Each number is 128 + 32 x the weight over its row's rms, rounded and kept within 0 to 255. Layers, rows and columns count from 0. Numbers have three digits each. The size before them is the row's rms in percent of the matrix's.

# layer 3 MLP down (transposed), 3072x768, rms 0.0183, rows 470-542, columns 192-287
105:104113128182082139109134112155117101139191080107157203150093165114202135125059121182182140098115123101053124102143134118124117101133134140146171132145094163104164144119154130130149101070071123182146166200104131130072087099079092155186143071137116149072141102073195164114090160108103176125
091:073112154119169194111106088182092126098154133112159129154148127134077160152179118151140049130089109092119095092159115121124141098146114101123126122108092154114062163100135096107125088100154148170128093116118089139139138125140131071147097148122183158130130146076127162106123173171120115109
108:160150167145104203121139036090122139102046144159161115077057175075165122103126193155170101122103182118204158175155163171108180136090129075076135128095116141106127182083119085149083113130116076113125089120096104121149100157116113119148121169187093140124123114184098140201112164073109192136
103:128083153114113115113118133115118116145149125119192123196105164170082165146120115098116090143131097118133071136123146190142092155151138064115129066113130087211153152129150102106053130115100164077148126159127188185194158127095107130123182113089140100109113178127120126162062157097035082117
101:108131117145146145123085162131130101109126124135126112128157135196091158148121157101084136119124103115088057143103110094151073090172114122161098115171126102163139116150176082118139124116134171096182095130127138111151075167091063152163144127083112122108138176113122129208097147074112152099
085:141109167118140121167148104135160146106109112138110157123120096124083096142215111130098080111127121135093116109174181116146190086146101142085189162120112088145168118155176158140091211151087129121121125114127117128169143069156163119129142052088138119092132138164152146138120148125110101132
093:093154133132120122172171137177038140147092081116183147116061173135117122149110163158122126163147104140195077158148120096144133163049091095140146102136109099125163064082122162193112075106103144106167076108091119156095151106160121128171165156097102166116149129038151121124149072140078142106
086:152130121126099069160099150161141110136127090144143095130194107120120171113142135131181113062145128184110126055153116078128144169169134119143133096123128115067142097068105093185109142142120131148112169142143124070114120152091181152149099137100131178099164116119175125168111126124165122093
093:124131091089183131158137107083120085108126168130143182154109116157175111122111130117159101134114114159185126127073126142153112134061106174123152135117084153092114196164140171124146120187116110170170101167149105148119182162142093152180164090121165124210128182093088112151111130146123131139
098:181109108184108111159086083093097091119136113085099168151092146057138109109163137125107176143143129121133164181125106157140108107107114105202157106127138112162137165145120090124123136159064103134075125129066131115092140106159103146071146160141084097163125162119131111154122168128101109112
100:151170168166133081060129156172139130193146133094150098081132155132122126153192171129163129123154066130135113090078093119164095134120065139124125141131130159127075135106101132142109149116133121130060201157107115180176185108153092118106159141161124168109139111133074154126134046139151082124
099:135090143117120113171118170106165134195141173103184128108054174135125137127155085054131166154149057110144090162118073129117117110120181148092164155207153098120165072148092114113096127148097126167154123140111145099134111141159141076104102134080120105122134103069142087131081098104102165146
110:143157142124160200135132190086066157169129136096140130097147081114158119127103151107146132143109145067070104207132072106154131121126090106159102161133134090118136125127098135075134119193162098174158164107123126146135100084187226110115132152110137090128113187077081151112156113088141063171
078:129108133166142111077101093199154092094150109125114126093150125118100131173103109126124125154119145039100166127175150155105155120144112113086179150080086177204157109125129121148129112149122111153120101155159159179143115138105127144137100178141074110131128140101079122171036099188131134120
099:161151182104097149160042160124119118146150102106173147173117132106123164152111140170037148176098137164128106124125142149137119152166111116128195168123064096127128168113089114147127123104162145128146092107152165099140056136071129184074157122129128193140100146168137121108113123105096121087
095:179139144137100127110131042097139095118142106107132194077090177122130124169136155134126112094155082170151103107129135150091107148116100103104069149158132082132190107159121092166103129086138128150137126082165081121153165150135105101082150137111146145108072141157152139147104123167103147113
125:177132117163135124172140106154099119219135101059117135167108146149082091127113155196184165133123078112143199130144124123139160126136143147088123106073154184187136126127173153107097119112109119135101066105119151084089124131109133047108096077112133118187076155081146164127173180075103090179
082:092132141111073139130185117086155173189083168163162156141150118127104120113077132099132117153123108130153123115126132168129116125087139176101114097104066157147111110119095105165120152194133126136151092145205113066152087158205117055118134118139150113163143137120135153144153120162143167121
098:145087079128143157082114109151068100081147138141157095071122097130170154153140142118139099145136127171132142161116129154089085116101083106138144080127134177158133110153112152103126116123224149104074144129113152108113152111113145111132147087120134113117136133139145172114096130150140144192
091:047140142140134093128129105145140138097083128131168168135092152189064197104139092072113089097178132143160090101107121127123098138170140137128073122168118147138124134115109132088126104157143116130186166176176118152132090087174147103120155155116116143069130126096161170068119160174160102165
114:108011111134156122110113160149132156102185203089141167145118108101147110103124120086142113169171123131125129132194139115105169128091107116120062118105125116154156156132129164156098146103109175143129104156122156126116198086088112082115097153117141131180137146092117119196163160171188115049
094:105100169137120144119134109108083146107097138182177156129156127186138075114137126156138110127165137161084107159061138106130186151113079164138150127116145109103158077116123142124141116146105108067172140125134162109157146134107068140121145119102139089098107080143074118125108148118166046113
098:067107122106124124166135150138104060108110142085160095159104122097157133127119089150098089047161117108119188153094131147185128159099169148124123121125122132097110169092161133071143093134057110189143108177093155106157116119117138151129090086095182151161197129145197150157128102140150119161
100:130178085115097141138150105094136145119110102177164075134098128089102123168112163147123118111152160202082074159118112143107122033178130154159137116105096145191201130121112148126043098158132130126143126151125212093108122142138128104101082118182102137141131133096153118111119156088139109061
096:155065086139155102082115103099147087104119167133159143088133138144063098120201178186072185111157096077202213131149098170138159138135171129110086147127159112159117166105151180123141108080124106134172153104112125112120121151161066173187149137087119119170086101136103130164189116172156143137
100:112092126086174157128159002183153105140134107126132110088089132150116099143142128080101177127104105136185096130145146073100174129133101162047109108154114119121159121147078145167118121148108120151164150127119110207114167106169137145101154175153201101124092122111077095088145131092065124110
103:136190076100178153146087131151106114188131151165149126090144165112122146183112077118176080161144145127131127116058086113183120116117133134111129167205126084123104192111173091151086143130156133137160130066133166131161183172165167159094146185103159149159059135119122120171106170129096108125
075:079153082114121128078089174107052141099131130107119230175169167161116148198121138120156095158158103138088137150139151052188064167087109101137154129160148148172216097184144153134079126070124143157110114099137156084163142123111110145172117153131161095112152137100119157198117116171183129074
116:143137163151124160122065113113088088066124112130099147108126140096133113147143162089098151117116147129144146124150121108065048178163102166096121122105110121174143147058128165096138127082114150178104175090164147136185115178024198125159074102029137057142068112105139138120080075105118120100
097:122069132140117132090081181137130160144135148067061091152132112179113164171145153109118148205100142177087141115100190106165150135144157183100122135104123207096120123137189144166150156143126099124144103156116174174151153122127111108118105128093082135186146116093111199141181139096109154095
087:127136162112143138084162176183227132139196120138128114138103089098101079162130161184151127101105094123122157096142165142103130105134076134072134078041147154111121169067107127110139125152103088163104137132128134054094163126127052135162189147174112083107156181123133164194099122164116146057
126:126147153112141151119104119063106098149137151163199147138114160133138158098170167070159126119136164114087137131116097163120105149113144112140164171125111118124142102086082135109151123160056140162100055110091145177132167166142157097102137168163136130119099138116153103155076170144100122174
105:099123125157096131110140140147112143114174057145196106114163172098096120143107109126085099138142130114076153098105123124125131119133164128099149130108170129097145131136174243069171149157107126190109098138107099106120086146177181115176145121104146119149108149127099048144132123123107138059
102:155149146212128210178185148172123167123045135107129070132108109143164105202090123119098129117121184149129165177116086165058159110146043205136182153094125129125125113157103100101171105099112120182105176180162093111048086083127108158155153140165132142139107088103130125128112128168149098156
076:124098101164086106126134146179137144149134146117114211144096118098116158093129094136136105132163141152087123139114124144179157079113150111180146120158096101105117128110119075152095154081160099129114155123146152100154119124132084104175059204134082155153135144078086165087127162122148120158
089:105114119165117112158123000093164210108081170083169184129231116124168113120133118153122111157134107170140116169154115148141116071134185133159103136120128167147117112139205115141155150147151072144170128114094144125062139110172066090152094086106100116136035105145136160136093120171108126094
099:142170141128147110104204184119122147077125121129150163127161145127090095121134146138140131154090110097106153163119162157102125091088075132118125113111154128149108103067163186172117157148095089142142141114157164150108132197128161137122128177141175119104131155168141187133085084107096153134
109:092106137094166160122117096130118163128109145133146161100117151131129095165134174132129145104081133155035083113163104152104161070126144179161072228157191100125067202109145110130135119082171139131189106089182059133130147155135144173130109120082167166110152149103140121121110151144122138116
072:134193124157102121093117140137133100123133137137106126109129169122136155142123129120107104151114120130110127132144131170145125127113095062141094080168132127147101145176114116059088093105130156169109157155164110180157189133107136116149145193133158164167126105222142131124132160192093168141
107:186190145089163148130206100111154116108158208150083129163113121122112126175134162159131070213176106189092127131170143106164146153137127142088174177156113169131153132132186152139141120156166091132080092101115117135123152181085170096108142114166171054118132099093134082148164123163070098171
098:184119122174115138081101042141155142131083067108137135119181149151079110114148143088137151175151086166127084159124159128167128132108202129124082120181183136156168122063153152164062107138148053113162171107139139167087122150133068124141179168056175115134153169133139111118188123109172089121
091:127099174151070097143117123106114149201091126185085075147122152135144156144135098119100085138124040135086123144145141149109153106110147141123109117109105171184125117126133139139131128153176140132075101104146073087140149237126155164194103131120093159110121108114100129102109137170120061193
105:168107093116154111136135116081110157134100136136131146177098111151116150106156154191130116160149097110142074073170172148106193152117102104126157117107174167129149138155189143079073173066133169216179128155102118109146115151121109139169055104093110109134107147115130119165073170115066139101
109:151160089162103102159119123131109104116086086090104133108147171099095122149091152146153125100121117137123137116194120137165090159172116096143176140165172130155091090164066097123095121132080167095109138096095092129111138115171159130180081109144130159065157183145110149113157123152120160160
101:086167133187183173136091087099127179103129131155084140100105139118102123132159121125151130134163140134199066202130138172117128059106102163187089115115136128165090070128155083111141109105088170108126090124139147126185148048090115132138170152186149052132120183115098091121158077160159159145
093:113086162166153094070086137124125174113149131113168071173120124158132099144057174063098150126155153129109159102108189059105125133139149102150160147127146135115108141104094105119083137091169108085099121127127098098103130115155117109123178121190141115103134161115177131116105124138166124124
109:142178136129160067150124113152097073168096102181078161145164164129129113110083120103118108157130137121147158159159116144129105161097141091077128188140086095106116105122133128135122093135160165092134157144115162154134097100111098097138111160122101119118205183131084165119183200167110125128
104:156141178242093208099128140224140099135161094143145172147091131140140155156135125153150152135147150117056153179135123158146110170128131150100196114100076164175083091099124122115121100232113130134115137144138121080146130137103130114103131151141123189095112119133176163145082112143085099130
109:124079094160101105093086151147111175102208150136148140189094091134114125127072117125133175160094169138084163113107154129098106101056139122175136180121109221110156085092093168106148125097179161136101150174216072191087055187149197125132131168136094097143149138109087143098068144123144109129
103:075084164108121084060175153119103191156130111155077121139088183091189086084131082091105204079157132124147088140065164109105164149126113106147058185122180126174130108138119161109119154139155154147129129174081137130102130160086117108153112149131126142069127124115177174133132158154129138110
086:090135103096126185112142075209165095104136091141135132119146159105146110193135149103108144176107033045099123143171100157069155116093107123042070171094162184150172123169134133117087110133196068061070096092096128147210155133121093121139158117124113146133059165164113119127135135180077135175
081:069086113090071141119147101187146114120156107167153132161163091152139084149145147133158078119128100134149114181153131151135098122117131102167136130142077063131097053118128150130104129139102139105061114089162077121118138120151082144116121171148116115136147153115134146123149147078088152099
102:092150139132155198109135153098111150136124178153190158121100142114135070170134073109131096155129183143144122097148073149090142107159127163163128166098115171131172071083107117112127117173113100107140103118171135062102100179104142082165067120145130143118122147122115109132140149097196137120
090:129113066105127170150102208130051104124088142160121184116105085145084131181096109122070152166134150090121161107121094049137143134173162116128119176140113090116144057135136146139162163110172138085122121157137106143134101122122148106136137167068104121108146121140118121162149149119167102138
088:160113108136190108124154178232130157114130106153115125148075143099117116130150139112138175124162115147126107131151132113092070127060137177126173159156095122137052135097130120121100132184129163069176085133081051197108088107164134098135075135101116099093126118039173085156066135136145143159
092:152125100153142153183120138181076153107120070132160099114163107129095126117140111107123097080185166110104075164157166130128133170190119097189183118102085188159128148072162120120145148091134154076082098092160176149128160163083104109130141158090120134116153106151073115170167140146112123110
098:099122138194095093114125141142120162164166143066122132139144121079121156108139093166102176139123108131095171173086188141175126131149095133085129163078126127152090163156109091150120105110114107144070176119096066087135113134176193175134135111148142174141101145138081140104110107121126131137
103:087144149085111182062125104157090035129125116153159128152146172084082149095067105171135145119127086155126145132127125162134187121099145123085135126095101155135121154115151149095142166152129157134105203091096124105176077127134095155204122105144135146147123185146108095162157092157122124087
091:152129149163120164170131145138169083140172084069107123153135171131157138106089066107126096131164118128108140064128150122208127125133168050077142195089136089104105148175156111168147143108132157108086104161154148147080147103141180111188163083126154120119194163091120142093150184131136195155
094:147114176125192162141121159119106150137171115177079134052087165114105144157092158089165140085175119100123132159126098042141129207100125128112161135144081096124196197126167128155128144115120112156093146144106111136238111125114092152118105121109124099134104100126163175177137112156186170159
097:144079121145134125101140127156092111119210061133120107130066168179171096185089079113149143144143112119127122077095140063078038131108134142103169135124095134099131147113102116130100153159142216137116116145100161149102091121067154113079137092139141146178106140125082091129187134170153159157
100:101141093190097110141131159116102137168166152178147143190206135130152134135020074166091149127161169110112141126203146164147132136185171140113144101138060112191112062136185144038100196182139149139143101060104120165116046177142142113127133171082145116099152139086097172137119133113061171095
100:201131120167134167118100079134148130127170172116116177143223126050150075137161069128037155173125121095162192126124147119173123048121146110137150120186167153152090075183195125117172146157142090191172161088092145118094077148210163133143078081133119147104101114103097145126141158133149152055
099:089146188127149191137148130118095147076102147073054143145179089175121123179159152148104101153229132116140105108144140110051096158103092075118158079175132099122125139079172120152076096118119176121148073102128126109173110115179087145191141129101155084171161094164155165118085123165122113191
104:047150165136082167131130085133069126115116146154099116042125154138144156113090086171130051115109158140155127136118095179086100149107143114096098135074127131155157146085083067135082124117159127106123140170136140125147173126142168142124168105137125116140136078097087104119147096113135169107
108:119154079181140158120122123207119146105082093127118168106163192170161156176137176115125185147122113157120123136172100170158117143173126152069112126111143120117111073037128061112110068134149127149104100169110128122128114154097117165088156159118164154094100183094151106148127115091133125178
100:140096107108105101111161151156170102182099191144101129139122099127182122179125123103089132141123204099138111127154168076214173099151174144183135127135078124134119163149126127171138125115055157120095064113120197167063119083135137143121095165161155107135106086151162121146088078095135127133
099:128102125083105181102111170094170120131146124126117203111118162095159134161058134141141161079115154120107122121126101137133133101141118075105053106130183148111104118155178162096088086152144162128143098140056083186086139136117081143162155155081123181185158100182113093082160181103118137141
094:174109110181154118071088057152165128156203083122141146116142070115199110123141139086105122084112089204092187103101166129164139155150141168109161142084145160128126130084124120144119110103157110097096114124104160145111141156136145180106094107094186142114120081125141123140110098151132123136
110:155182133124147137089109116173147159135117090113126132198143198109121154148172074206132133098121133108168137139106096099096056187118152152128166111112098124133107218098099166108086125092110114147172141103100151088169165134105136167166104093124136147081099157112104112103117110152056168140
096:180150154119124158142139123105126141103195134093164098106120200109125137124143105126118122139126107195108205132143149136092126156138110136158136137121133131080110114137104130153165141103124181160133130091167192130112182175087147160057087144160107158091099091133078166105091125128190096130
101:136161123162147116105128096155118178138149165112067162129130179173165126154151100109123112116088167128123093128127135063115106088115107111139117121125142197137195105125124021186132064131126076142103125138145123116120170165111079137158114067103174156089166179177177103129155101193138135188
103:178124091153140142113129046097149142103183104132125136131152105042141143118165157169145131168161097148098127091100120200076115150121124083115122130097125068166140125136145144150131141093167113113189162138104196094186088129140104105148129125102152128110145096128144138122134156117082133114
# layer 3 MLP up, 3072x768, rms 0.0223, rows 471-542, columns 192-287
090:175105167163193136132113136176134109133136106149116142126173130115086142186126136103099174108165178141129092122182131132134130113129169133083184104100092091107124103165162238066105154126138127087170147085138162108104095137184157183129143145107167130102117127132142144082123175125158103141
105:137179061076130138121081098125070118130110115123178122196090133124139085089177112224161078071159120120167141123120171154117108129107166132099105100105186121079155082146113166156140116061099102111095102161069061106106131112138101147109096131148127148027159151133068095070084094103179120144
102:125162131047205106161157100075093110174131137139104203149098172130177089100136134134132137107138145124141138202111114138183100139133100117153148127154105210092142125126096133121160110115059132127124123112147066131125090172101076123139116154223095125134156073112179188125157100089113142175
099:080126142133138165093142100176139142125143170105138172149168135094181180090109090175114165227125132072142140119141115121067171147121184138162067151159076168112121130123109181176133199079136115198135101177095188161053087101178158133135113094134142091074118161095141193130121102089113129089
092:143145129164105142081109127136151145163145174118105142153118119117141176159123152123081135080114125148102126164138120143163125125182200138120108138135088154118117148144099112129154136114088122109100132146070146124146063124115105126135130139107165111086091053139134071167176172092137167188
095:127145086134091138109095162065209116090137179104083161115155204115150114086090109137115093091154149164149120043130140161090062097088156164131158105108106070157101105190114120159159143124167141189162203091161099124178070211159130102124125139131140137100177124114147103135109106168155183152
089:149172176118113105116193128107137159114133181164101097042135121158157161169165112100113155143073095063184105217155129165147161082128107128083082116114077165116102111122083103130105028082148105178180154161158088124108097150116085161138113083118140098168167106160103099095139117144144153110
094:111156109164174170192166154146171123066109118147183133079113142111110133133121179118131159157139163086117146149145156117111099147124175154052147161159138049161147087150111190160131098095137147128071062084132161154160124121190128156203131147143150092084143130100142154149184171133057146175
100:114153180155136152123109164150138097142127127118095145137154132121129067131131084136156097142136113154124114137189129109115109137094115130172134139096042123162093093173125149104106105149079123131110127079151178112099117128119141111168091094160075166129214126100120096088164137083121130062
098:073104090101172159107137148105146117151114088104111192113120150136092203133081129147122103169101141124097074132185182133103095184126092125124178111062128132090148067127181092083145197123120113110176119178148073096090139145140112098179084129076149193128156124150154073114093117124102108106
097:116154133125147157069139103070134120143176143153103110138194131160186125175115118131165073137053136134170106124092086137161140130070084095119092162140138178098101152136116156133127146092089162123123128160126139134105129143134124134147126104104159101163127116101172167145080165180095072103
105:186091169205138130095114184124176153104158173136153147130148163157163113044178053154164096119112112175154079132116157071111168079089162069159106116078156246218085215099146172138162109102085171183169132118097144118105130044150112137118112158136104138108148154091122142138136102132092110158
090:140184124081115142159140114086126129156086157106172134073107148154157101146150152137131130108168078166167146072074104141164159158117170134129091141176136056099159119167100091133118156121129150153164145095163124099096122138178146165092141107109183109105151122107150100090189209092116156103
101:134114118182159112089083158122087109137141142137073158114134117060148083111126134134152068150135194157154129150137166121120095148086135088131166154139092168143095139117124111122097086098153113177164150099079167103131091147168145107097119098132186100176206104113138126065165108117135080132
105:133136179108175079069084133085142177136109132132149161122192086118115067075192145129152113150083115131161103116104159118153158117080126050108042166132120159104110133187119138154181181122091110125130117137129152133134149141170057164133124144102137160133092091089177132076142134169128122142
110:151146144138159135105129155123152162148172117085125102111183103156163190087099104130126108164134051160157063089165167177167141062165139061121155161058118119177128166171147162068139154148147099159111123079079090108087101181136069049123112128122148154165068162125105125134143107102137076126
086:153063109140118142161141115059152110093140138095111094139152122182140194168142140133128153111124149163135109090125109150127164183147147066144177134107121168178152155122095158092161109032163142162077160137139108171141103149169169212103144127108144134148175148160080075031141126064091148106
101:109132108138127101135140103151101085138123144132155120125138126082145144166133105141147120037154210130141136132122151172178131072172132187146105118138122096142066115200129148168061114125082094145182130147138064147144148127141117122179110154139124123091109105142121196168142135052114100114
094:155124094108128124153093138111125116109212163164116126146172165137098142045169139124130112127132136141116165180119122130137086094147144085098131137146183155249116161144110121195191092122135101134123132116139108135125111154119137155127121161111119125094196120133113075072140125130139107114
107:151164193165062122120107151070126041083127106111063157132115197083119075132105143116148108067113101162149129161155125126124069113172089105115183137122133094119131145128138114161182180132144129113090101172142107131138095063148087114070120103101150176123129160122077148164147146113218104123
096:124080082164138125128172150116161141138128124143114126131168132113100164095092106143098162131102110114132124141171148151133099151101072173092118087082143124150066206119150163174118100134069132181119126117143105186094187089162148168148149136089159106163148115082090151118053156092168155135
098:143165132107168077126123164085112117098119100103139159076105120163194083163109176132099101124134130188144128156150108173178081201120108093066106121156076133160142118106148111102129149138090127119202112114143158140122106166184073059102143169152100092080140089102152113082100109194126188106
098:152121089147160157118149106084102098136153123108131179144094099087123128143177138153154142104099066146111060105149176130112098144147053073123150172112096160121131097162107189078134151105122076145091153183147164102103093145171125144168175131125136131115127135126126119112094098106177084075
097:041112121094099149169176100160109116155123118119147169101124180063114128127160127110147148093126121180176094106171197159076085115169085156105087102126177137128136148155123156099058148044072111080152068135159165098153171139123205183137118116174163120192155133128133106127113145114135177103
102:175095210103084102137094156100107102147118113150086133118141103087125092062171119122143139157103107106158159114192136081175123131138122080093087149117112163150092156132150123134185112133104109154140088192131101157151175154147031099141102161097116101094100123113155083119142111148120087136
098:117180120091154166137091126121124130086111097099123181147080084130149089083109141111139131183101129151183095134182158131089090158116128144158135131083066153135103141213142145089159162097092040096079094105133148075117157093138149132185105063132125098106133159125160121113122122135077172135
082:103083132161110142151126120149111143098121082052124129135211173126204147108124102164142174143145102138124133087131167096151157156127156143151169114133125145128146124121118130128094112102134121101075132132151143113117144154181148129110125141101179134149151148112168072132167097101177129087
111:118166126117087079085103129092149107084165113146123151089125117094159088151141040116118105138092139122117086091138124118135129146168088158142149150088143174184156126149135177104157160129129066103091161097136124049055109125125123081138115084111128105146134107107117064090107112096108136120
096:155103107185059075153028143095141118115125133088132142084087134156161111110116164184181136089134183163097155132143162061132166160091130169129133143152119162121127088138098174155149146097117167103161156163157146112084106124163111158145087121201117118155099129117118109135173127142093153114
091:125141150143200071051104114137099104082096127093078154173172174112127114080165158122144163225086126132167154147097124167091119104140123122137109125121142184157118106159067173133095141096147096140126099171113090077135175105135156097137130088124116125091134109097068117118146171105155107133
112:149116109086108123102175143096058149137195189164138113139153149105112171084095059121123204161125172126191060116129152164149098101136140138096075136100081146136114145105085095136146106119155102153112034100139128136145115218108157138135117230110160077099127067109141063092099099155160144109
102:120101177141153136083120112148118080088129087109145127139143152115101168077103127136146122158135081108160130042149180160149108106095097135121134120089144132130115139128131186093123101123206095159150175071162129132122044133163122179100153113118188113137195152103120130111048127130177151140
101:141098135069124148075115166121103113194199113085129145083087163134109133110121148072138196176072125138134151141157141109123113150176136131108105137142099193155083109133126117152111124176118103081119176132132161128081090114139136157122109170066088112148157132105167090091094134113145160088
087:140117177146132123091149112107142153140098119170114138125191175155123124095121087111118122173090083200110038099127117129146105196128141147096112148172127117104119189178173123101086143135129081125106079171096128081148135167184145177135160099172127132091125133115160150143127075137080101093
099:096106135131054132113099142111150096105138177130112164073131124088181118118078101144159072158101121205128127112096162086143037128128156140107145120104134138098162177106174089126157173077103127191099095124135124143143139147122078106165103152163101149132116140128161156197124132150111075148
099:179115091120105144168162144077105140150194156139173157094084152137078114169109093160193198124120149152161087122175135141214125149093175074160067187132148101134132142137096123110128091118158115138094099144142181132114144141142058128188160171104102061119117086097144111087160117131150204146
103:135082088132125114150124144157123141153146167114114162160140059073138091110107146161148118114108121185164133117135074103122128103144173156151137138100141164180083135105127106182068101151133091063084144122152060111125136064123038134116119134220123128133115078100035124164124142166142120161
091:154082120163138202130101139110113106123105169070122111121126112102137134119077099155149103127163119142120116153110148128162172122121136177085186208062092117111087132093139141207138091126098097096159076119141177132160089128137106145111146114183098130126148174086108147156162122064117119145
103:138116065150131104137114108154124085159196148103100132128188156148123158138136089140146159134071064161166146141126095098119121153138134174098119130104155181153129146119116142100135155179140112111151122156144132161112111154146071110117057167047097117131140074100164179113133108119153101105
101:125158142126165096099137174100138054127180219073165166139151079127178124122123076125139143127143158183182116138081162081148127070123124114145092148092099191208121079125046101176137089129096114104231141130131154101108108104128161125158063154133110053146141141120111109144107172117115086142
095:120171113137149112124082159135071137106108153121066110113104087144148146148176092147144119158114042196162114127162156110131087165118086134157181136179105143129081163146106173114096163113127129133105100167119201133118087077131151120081138113087106092120063141109143116145129114159216140096
099:114140134151126163162076140099173152110132147114145143136154134159115165064137086145166140092103119140157150094130188077107135111131156053156161175144150073112148157114120183123116072069132107125165111154174099097145081110186110144133081136135151096146143128094097132127146065091158076113
103:162067156082180110152138163089119139111112085127119162179096112095126066125107102137120079114128166173175110099179140202146216170093084102092135115113157057171163139163146168126182111105101130107148101087190111084098124132161080091129111066113150152110142145139155117114129128145162081103
099:138108101156119112092122126168096172141146173138143147121135103105152187132163084195149115162114098113195166123173210132088082154075098181110144147118176150177122128105139108110106130133121111092133117077122109109107174114144122153112150116153077110141133086084103107162144093147113109140
095:123084112061191113147138117062106095189095112112101120091138083085180083106056131123159123127112101169112139146148176115150118133102091151166084228128069128091099142109133134075120079063124117093131110168075158120154104078168146192097109169095147092082094105104129135106117175112170132166
106:124092126082079129069141118116107155135081094115127134123114089115142146162102109131142160119196130135134130040166134088144195109116143140145176198110070164115099085114145177170068087098166097132161156166145135092109139076131086193179136099178149119128113130059127135171185161097119101098
102:144144089116091088101139187123129098130172091114165079140114184125122136132146079088151157113187120126128119160134180131163164089129133133152151149140137128158178119131101154133085084118161131140160132077082128149180131148141125132131101114166182158107119136123172140140155153110162094115
105:197177157139119138151127137113196143125146093068165137154137128091121108151170116144090113178125150135087129176155094134123142123093042161162065128090057189144147107139171135118108110145095095138132117086097132091112159160177119141169141128143115143081143093114148157133084125116109127110
100:157104157176116093112132125102140163155152147189124191182102128099192140094128077124123085073038151194128151158155190135141156078153148094112162165120091132189148123194093153149128098147135103156125058161155174141121103145161129145210123193161150159104110045133144132068196092121152090155
087:141154200083174155097130142118079092127139124125163161130132116067129113100155134130088056077084204176117122126086138117179151142096149120101044128121093116075121164215131106156162094134123101107128103097109127163141132162160135072069151143125111093129167126130193154095129127177092159097
085:163098162203106129136093141106161107068151129098163123109125105124216124082130167191176109128174138144146085110139188100135120138131210084116204099130163128116117097084136125099169181073113124157147153133129133136144088170193145128131088161081173149088168139130090073078126178090077085108
099:169082119127099118118140157057129111067143115132106138103125073130114100080140172119186098168120062183163102145147103157138186108139191145114137087106214175121097178164089171135092117121116133199121084118147153126079124115110107141129085145159165146130112115134183093113129152136094097112
094:077118131143160076117112138078200163153150084185138153110167125181172146135124135119135115189108106159133101087080077143126097165092142130116160104068169146164082148107130121096122181125036132175162163123047068108086147130186133180106108080112126120093141146118139162136087090098080145097
091:131138173143087077181180131096126067152138102161069130102152142126073098181107095154094129138138135112118129147187093131153107120143125104125103174107060209130154130112116166045228125092079100158112120142176188069102084212131126145111112099137106145164142098116148133137157117117101071171
094:123110139116133128139037133084120060069114161151112148151157121087147090079145195123105076126170149138178122088074105117074176200072136091124138140130127122160096233164100085167137069144160171148155133131085152158129109036203158079094140088130131035140156130116148127127144159155127102096
099:086058122136086141107155151113076096091154083100149141037110105147098127114130111135139113154173137112105107064208099094163169097114154094101123131130120086144112076108114125151172138144182113172124100125129179179077096154100131117141122154091116133159175084107124095119103179112162141118
099:128193113127079071093130146129110090120120210135091126151157100150218140081124120090150086175147154191175086138142137142169161077075158075114126137108157157130100167060129119101128081142162099128113150152116129156118080117179146164127147097112216141055124118090152153117072113120069155146
093:093166165126178167150098100169143177122158144157118111070140109164178148119141091099108176171126109161168144139146052139073094165102162178136110161156153111151099095139120125099216080115124153145129113155143087107136154175124071119112089084105169130134116108108132125172137109121098079082
091:148099125155169093142079121105158091108163118132159091090151148207142144145117173109177091147134172153188092159193109155109098154133134131077155108079129131168129128130150189083106141059153110119087113144110146079152116163161099166146125085128157062084168126130144188118141113064070171097
103:151127121074151053136119098078058077143136180142148132117204118100164112190138096172178095087073141121191189087097126127110152153099148136111140127116151201161121136090099125137131092147125132191157142124136129136124185110153167143142112153155114128123090153061104123133125157145031191139
099:126125109107142134152145110161121157101111044158171150091168118054128057074138100100151081129113053113156133126133077130122191168145089110118132185130112177156115122168117155171094108122122111123113121150151121130133189079089124094122109175174136088114090204110106157177173161179160121153
101:166131105134186093123145147072068129148154125148148114131187161074085102159108109138140112106073118127203170134155171156177124190080056126155110131082093120122127163124067152147200144154107144123118095164124129045131078104141139167131139095105085160133135149097176160147179158110167104119
098:162086128155055111125155103106172152163145129203114092095160170081107106135115168138130141083122118196127132109118071161140113088144115137164138179128104148194122105100085113122119114129111106183142146157110176130133109107142092174126125127112105105136155107123129134099139123182131103117
101:090139172131210092096115169143119070096140111134084142130199131144088147150126111142124137168134109100156100129194138142087125099151080132060158106101120137117179135177138170108111096145139135091188178108137042176114112120166108167142156107112171112133120165108122139132087131139112090113
105:151076206102114148101154162107158195166107112150101149054126132128162110101132074132150166090101148127161043123166109118148156089107147108163173099111115154148122124083109129084106089141143130109094111107142078134118149105129140087167072083115155136157191112129191152119126117102139175117
099:125115133141195101114101125132154061210112127102081112133244141112098158133204110168160089124116132119140088116110150222116143095157079091153150182093102153131173162088131167097138095110191091112155120111158089108113120130165127175153132077129126138081085119108103090090182125108095105122
097:093148123136168124086212115115133136154151107130114193147097169057093103108132199141131186145125166090108066120090099147109170145167198133140158175079133148141135160156184186136115105081128099177136135122107107126059104120147117127123127110134137094126134155113073157101119133144157213140
102:081137165098157145151149154099090109145122153152123138104131154159131133160111135111157112181110086106176074119110165179118197084089154096080121112091127118109112147133119169128130122079122114108129052142121089149113177139162091107159138099160173065084101145131077117117136129083154135151
105:110149159134102189095127149155090135117107206113132104136104136145091137162095101186161157186127112122166148079175177106125103136138093134108083089101108070105131172156117077121158155114124067108094103154114116075087156127136096155098086126170118060135143104092166072134165136116182093148
096:138108125156145123119168182123096098097145122127127146099162118130119110138164149122137084146156091149161127129167114166151182155069095167123149130086123116138145145126116105151153072142089128198161060224101155152112124175081164119073107121140127113122135112137173132115111165153159136100
098:109133071117112126132084132082172100152189159120113129132165128089120078143092093095143112170106120111094107123094166135147126082128157120114132152095132124189118197181165130062110080086134050115096082117136148132117128145143097104157111155136142084150114103061143149078104105030128135121
104:121161120131102168119128130139074171150111098142170199131133219116086101145126177105147099133122109167106123145159146197131080144118108107146101108098141164107096184120095166112160166097157118107122176063132072102145106188176056146078082096137114134096113165096146103144111124146128177122